{"n_layer": 10, "n_kv_head": 8, "head_dim": 32, "vocab_size": 1024, "activation": "swiglu", "norm": "rmsnorm", "norm_place": "out", "positions": "rope", "bias": "none", "init": "normal", "init_std_qkv": 0.0301, "lr": 0.00457, "batch_tokens": [16384, 32768, 49152], "doc_mask": true}
Each number is 128 + 32 x the weight over its row's rms, rounded and kept within 0 to 255. Layers, rows and columns count from 0. Numbers have three digits each. The size before them is the row's rms in percent of the matrix's.

# gate: layer 4 MLP gate, 704x256, rms 0.139, rows 588-604, columns 128-255
# up: layer 4 MLP up, 704x256, rms 0.148, rows 588-603, columns 128-255
# down: layer 4 MLP down (transposed), 704x256, rms 0.0785, rows 588-603, columns 128-255
gate588 098:150085157149125126083101126064144111164175078143144106169142137122154114071109097102110162129099144138091095162111130149097096134126105122104156094127152097134153217104092132160171149109100183101103098183124169162091124118137139101126083154102136165181182103138096120135070145181205134180125158135109117073144094131118163093135133189093098176132146140117166171128123171174157143076063
up588 107:113113112106181140206107114126101173164099191145180157137163156102146116097102139209133069071185177162136097131147171159123108142165173069125101174159087106171111088126143104122063126154123092160158144085146109047090100136141105102118140122113126092092115084107111109138159109105097108136124161115157146090154154148165077115099125114121093100162113091141067078169151119123093145161096
down588 102:127123150138127082100118112115145075125163121137143139134160136082091152133177203150114085174074086092094086135103098107091191159147127127161185107113133088124152146112104188133140211109119140149130129107140129189155028106104126088151116071119125134087091118089120106088130140195152111186194158146143099145092132069156086126141147203085154173105133133076126173096130126158094164123082
gate589 106:106102143132116067115076140147119091122113060131102141128145081117088158163082095152102060097169152098065107137143182151079122096108162151174095132146103130097142081119150059091135078094074098049118182081129120143145109149058152155094148138140094091124101106170121104172149139141136182087107162127104136153169146109120090110158106115112166158101089146088128082116146139113126128089123
up589 100:182125109179102116089080156085096158163102113087171162135209142201114149061114094145145112129153037104135168130118100128152145128126153169124157116083070105183172108109142163113141125096132142205155189146133117131114108136114177113172116142168151150173153216142078139179153148132130109094159101129157103120137126140096170152131169107164114107142118113154194099115113134124100135086144
down589 102:085144109144100151176181112077116097142130157173101098129079076202073098136159162158133149166134126092121113103132117111122128152121116153100144139140164114103108064130075178129128107153150146063089090154124118129188114146137137151103125090136089129111101059064156123117130072120126142154145133128082209152083137170103076122077123157114145108172127092115099120156142111097044125143116
gate590 099:068168121084103122069130104094151089093114114144127123145116136116103122137141119129159130126135099129128188139150140160106129122134118115136142186178119124148147166113222148161071200149152135104043057109165168105079178120128116114133148090131158162107201117044162136174084156160066073142117166117130070157133158133145113167051089108105110094208110119160115113149081119139157122184127
up590 093:145110140130166148135133148122145155141153147125087102102117128172128137118129161107092147126127107136092158143154126106093081135070046159162117061119161112146108101114143119099165085122122076114119135132102105193150159106060134163132078132082134134140112138127047096157152113148136110146154116122101178113116140125137123096105056121121169146103095200132105204135095102145120087094141
down590 095:120136117116165114115102109183148078108135073150135101158105110046148107140138080165197092127101125147144134107143120189157122129164131130177129164165101156142157083123111149143097120141132129098086068142084161126077086075089042173082130170165118160152104149153183161041143147134135104157080179124155122160106142096096127159085135137126144096138121089129177125109148147046093105141147
gate591 105:122144159130136072110125124127090141092133096123153172115151174096121114114164137129112112123166138117142122128148079079096081157139061176117103134156079157131131083084083139129102148150174093102059079131103116152092117114117117116079166113154077168123116075093054135146124091134132111112087094140121186160107143148087183144110111094120102204143118099191185145176177108157115157163138
up591 096:155091094117148133189128115111171135133117141106106184208076132119080131119161139176128130101129121101162111180129124137141110160143176114114106104098171145122116121157175102199126096146131146115135136153124151120106119134141130102165080155126084142092153096183154087103173122145124142141111185145155118135162080166135138130089155139163111112066132178143085146133083195096122126102130
down591 102:129124142126134153102098170076105128119189099151111074087154148112124101125150149103125204161173178159132155109153077104088105137169057186163080146138127132114158140042063177114087075142109095120139114064112139157109163135176141152084179103131142162112137124125078180187106123140102136154121109148155140094117092100148174126095119113120139116159143030104112151157186056163125090093089
gate592 099:150175118143144113110164155102084145134199129200148074123100171108144091204113152142097179157161100135101137148029091114110143106110168114187115166068104106124170120086133148110159098101137120090151098150154144164124128151140097168130126152129128100104157084121164172143151160164081123114135139154175125125127107129139098133186085126137129085132138189169146087109157123193176051160081
up592 094:094126140167129158187123091089161132140129093130134073136223083191076131161139122167155132112167100127099157095162185192108121122132137116105173114123087168135075083136159187147175054100097110082152124085138106140153156132167119164080114111187143156100088191084138140060163107099072096110113161175082052114153119088142165110084095162091144169107105135138158105150148100128146116140112
down592 098:139115176107147093085110163166141154130103161100121166137092165086162113061115131123091140124084149112086088110118109146097072116144142163166062120185180074144137135102143107146094157178152141171101136148147129098130173140135134129098148106085173120127041183140060121143103142151187173146097133095108155142151127086133138125155116116148111107099155130082116137127126135163138150047126
gate593 099:147129091130111122130160167110179091070158175185097178141129155124208111148108090112085108078037102107118088133094068131129103136106186084097135125104133134173123158075102122153137128109113135144158135119045134149111128130125138110115151149126197104154116136136152190139107159105128109067141111170172169072056138085147156140118073133098163110090167136166106124079100127130066119206102
up593 098:101146160111128102164114127144113115123148142137138131155136148151113146114163104120151087076122122109101149099112100100042040145131188154115147071073189130111114138136149144146141109103111125158089116137124096135112121218054098101101147126125104168134157099109098101137152110126109135167125150141155130116106107124164138087176093097159162145135074118103105170127083121123086152132122
down593 093:116102139095154160114166142146156152083103078067105112169127126131158143116070170153104150147141109106149110122135087135133149126104115111111119157141175143147143089158104182131149161141123108109160130137092096064149170060130085155120132117099151078112066114130155095195062118093131104115084101145148141181159180130071113176122082154130124117089113118128103065126163163061135075127124
gate594 099:143134106195102104077113103043095148121138216114145135117105116160130170099122092161116112120157146054140169083108149078101148116128150080190104109127162116111159146092155129117136122130130132127102180131099161117157098138111118158049116067161121125147067117128154153130094138128179093116206133155129061152146076170142127186152182150119145131173107156111168145113125125114125124130140
up594 101:141176109083087106172135129144161152138145131139109186129109150150171066164132096133131094135146097127201092156185125128084120104135167092172110132152129114137114124135133148103115134107116129162112128133118126168122146147104140104119061115129116166089086114089092132115118140066129091137120165105136103168117130170190155140141136110147176107102132087168109113068122132111142121156160
down594 101:102135107169105140141100153094086143095049126197126128181173133108122163147191150131187119078090120142123169166098157166115124140156135143161091174186131142131059109123122111150181082115098104170153120138133047082130127124115136092097127151143146056213105141138120081091128163157126119194147144116150143193124133087114135178089145114082106070164098165115124153092112144153122079162147
gate595 098:156150073159134206168147189101128108128184170147119176140128154169118133091124167157147131137148144174178104114134076100162071151134150097152146106091153126126101116091118148179080127052125083177113142122154161124160121066171149113128069177194159141113151108161185131123109120104175107110113140139123195158059122160118163103112129066144102108126094134118114134113132130104160122155086
up595 095:134114122139121159095096073106109140080170098136083154114180125145122119158155164216155130095054084159117091091141128164156093123150144184180135160133116111144092134141136128143161092112072167156109176136168162125125131157120092075115110099128110176117092075113090092187145107129137100097157070107129165090174099167157095137125173098171163123095125164105124153132154099152131118168099
down595 094:147122121110129206116129174160133120174128105170104074106128164129135086138138127075165105083133110153164120109114158120095104157145155104170179079106131117133133126078120133157098179161146110139202075082111149153075120117148111106098165076151171075148158146106151117164138112093104185076162109166146093163143135092095191086136109137132142118085157111165106089178087132091135047125077
gate596 097:142134099123109131106120142184106114136170089154115099122103098152108190107117096116070080148164134038117074125179117155130133106122132131096146102130163130132143128141133171115151106153160154161101121115130078125082168137127144126151139094098114124160142117049133135131077055145095154143081061093096141059104131123082090113113151102109031150141142155172112107159126089124113113088187
up596 094:094123121178095111114112111131080102085190121142191091154116145179107146115104097112146092145132112124132092135152071126113098106191155138105175045172133165047109091103136094129110134131148192115194156091148096128152104142114131166211125110085172147125121110183118155106109196147095058063099077131128127077067142046151136098104139137128108110115200178111144103162093092109157141153126
down596 097:095143149132109108119131131105106112135130150141102141107098126088112148111196142117160128105104134153163154151117168137150164082064158140136143151097120143178105149118077107135133137172064107110118109134138093161124163156126149158121150178152083129120123130116127125109140092098139202126124105144109139108169110173147152165180140148095191131128160159160130098089099129062126095076109
gate597 097:103105152134116100134130102076119088093086020126106064109181059139102113161128146120119148104176096123129126096106155139093149145147113149110151162142089105092099086099104187170152111147070197139086167065107162130130111156136065135092146124108168069120120155137120115117080143137130142106148157074118122129153103082062156115166121124177063103137169087148114117160143152166144112139160
up597 096:150163190096144123098157127162144075040185123160123101180132105134180157135130138094112159198098125128054138145108070094108122075164088081133196118172106148116182103123105140105164160164117145144141164169124080117132160128127151109173093091130102095108137091142112141134145090142136127134089120106154140132138125148168164128094127119138151129106132113122158098097036140139159112186178
down597 094:113076121121090160141058092155123158153088107139097102119061158127126154153201150165134147109129154151198150139136161130146131171113106137149103102124114165120141178155142143150095109121037117133099077093136130164084151116096164110135114183113095173158169083129098107123111139107079137131189091155131164097102115132112139197144126101147142064175148158122172153086127129132123163092138
gate598 106:104105117124121137175154123151123135130175170179079123104111156116109092153154141079130150160054113074092084119125148171149153134131112117093100092120083102096082159120135136143134145112093201129129149117105082123131092129095123111109155121111178061161165124170073182146077106127113106129145054087205124120168092117195126125123114113137133238105136106079114122147136091148104156096101
up598 100:134137163136182171143073093059160086118107144102196145095111101190125059108061114118148157157162105127123151114063121095104146132111143135127193119138139061131108201101141130126113145127136074129115152132121112138132146136137133145080167154118111153106077164139174141136107184113149136075118116181065182147134158146180092125094165112081156070124165145115187130102136138146164194086098
down598 099:144144104116233119126124135140076154160064151109103149070078112111079094136135126144108159137121099056087132141127121170211090115173133119126133167141058121108115136134112120124119117126115189154107191166132143120116082125093093164184151102097117088150105172119087157120066052161125119160118108092154160081124106166113108150088137145125103136065162075125120152094138132133073137153076
gate599 097:099072091156144053116146178142132110133143094105089145138167136078173129130135130126116105083101118142155159173099144091126068175102086096142150152120143071169147126132172118142131105134137100091085110168082140191097148144162130152162170183105058166128088097129155125072131140088087099091125157122168108111126085092107130056123125100138121122123116103162157091135156153092162099136136
up599 099:149133148071149153080104110122141111073113127188208129078140120149098177173162140088099139063117208109079071135127130118131131143154133160109114161145159156145137187129143085115115165168103137110127097128147135143156145086075144126156168103126151103110188154068162136118112121161150104191122094134100129162169143166166107113149170169127019168164127086147146139138081116135109117140119
down599 101:127083151136123142174102124037152156170179093136103124102128130133144092119129142113127092149110075126165144165127115131174162176108179140109127156125131117144107180150227157129134102124115111126091173079113110102127119163094173085126082104038108165132087112128096076093164112138143108028122142150177114140126113081125114119102105129155147127102155152169140107157154159108168139132161
gate600 102:146114116093096153116169117101145139061098122133080178086119148099141134141122133140112122112192107149149097102151103152035103123165130110132131076126096135117120163185111135110197097151056186128170162127159167179120123157151109101101154121158141132133161102123141149183133054095111080155145140125117146143078156122079147127128067171041121139125190105141099115177200066111122152205107
up600 108:079100160106160121099141151145127111123099130133093135122180134164126116108133156106096105038072140094131150139167102150118083115180168172053089156138181158078147141123111135200096132110143173108136102150146118166168173174109112158129158205132126090124088131105135156174171146121223113153089118134147130069101094139157171115108098095101110146133065117143132108125123126163098124097099
down600 102:118149053171111183164140121127132130101163108103154098154110090158114164127138132167089112164168170143189068117109123098130131146127128070111141132082062128183158068079101087114128134094098110124080111116172148127125165063162120130158169059110124132154137150122111135098110102151105107087166095126144140108140185116128108143115168160177152103142144142096109101190114168068160092098112
gate601 095:151073142166127094129093147141151176121162058181133132090079122074083159096136156091152052111169090105150077091102109129100142114160089058136093179141101132112099102139127082107186144098177122188124135184122150128137163142148160163111096138131115132108099076140056113129088081112160167155135124126085116183118102076109108081175082170115117118115134165096151128124154118086089084125149
up601 094:101150148095124167175075142127142224137084097117125108109124147101094138125070123123139074181150088151160123111111199144088126123103165163136112145091130123151067094079156150175131114173165158074106144148122179073191128160105111128129188137150155136120098150107058096091115111094101142133128106140110123184128120058152191134063123116087142124093132091134118178128112150172136156134159
down601 096:152160193126113094094164096109083068110093138184156082146175095211089127138130120101085111080130117181076094152140124106121149075131147080144166144122173142140130142127173155133124126085120083137113143159108140124134139122162149106136058119150124120149166086141174122106096178198133169142127137060102166139059151135085132137103108134157105171145132149148125129112084106074147120092073
gate602 106:119155163162135144159127145099140177123094140121173142135059107097137140096141080082131136116126130062111096148128116130102111110158159163107133083089191124124081123121106117151118112097133124134121087145100060116105135128164168077168130105150146166127136130124151136178110098171157147182153088189130097130149163199174198165104139116090195191127117105183104149143153133185143086141124
up602 103:102121146062057130107135168157139081149110131077125162170094119082198181114107129130080094070092113137163092132132094115076134128136163113140117064113047122143171127139174141153140162097138176120178185090168187090179173132129135132147120127149071134143069169169127203140123127139075167148121171160119180145093154147101137129110119135161189141113113107142116136156151105149113128106107
down602 105:130117097189182108129146077122186134135131186135132116138115144129094200123103134187160155151142160108079137118127107114142089134101101127082142099193140134107131153145113089059136070139123152103161163143102122168094140144087090154111176131130058108097090142102145129154143155151156042152100098092094084143135102139130083135099131122113085119100043140144147110077103147124146117117145
gate603 100:128182125166137120073151157092130112094095188094101172190127124186109138128098115135142113148156116117163094178125105071145181135088185107125127125170131151093175103163180141147185114095073142047115118115067108138095190146108119142132094147156048151111115150138144183163150122108046139107139164129086137130159084156082200129090197147185091120090140163176129097114100168095123156135103
up603 109:165155137115120116162130112096099135180171079100172128158178108169140116155153193139151124165153143137135176141106136145092099095138125159104125146144141088073129094126108178149134109227145096130084113085148134056101085117117189139126166102129078111100088052116110124151102175151086107147126116107079086102154161127167156126114187118088144123126131116161116138153106035103138188111140
down603 105:104092103115112154094117119134068115086090159136113126086157169097148167177100111124093160051180102128086094085125221126204154134156133144104118117156136105187120161089125164129186119135086163079136154121136120113123109076132104106166090136118134126130184128127168177113100103075102160122182131194164073161075137182122172124178108132129125183159155162145089102101086187145125114106175
gate604 100:099129116116156138100192118108097189120105144149173101114115174098135142138095156093095127125130090016115131179152095122111112107089144120167090103093108107202114152111101112104070094127072101102117109117126151132111185070153155138109068127164141155182111119174158156112127114080195107174153117149129100158121147096169143113075122082112153171112089085135101152143086122149119159185166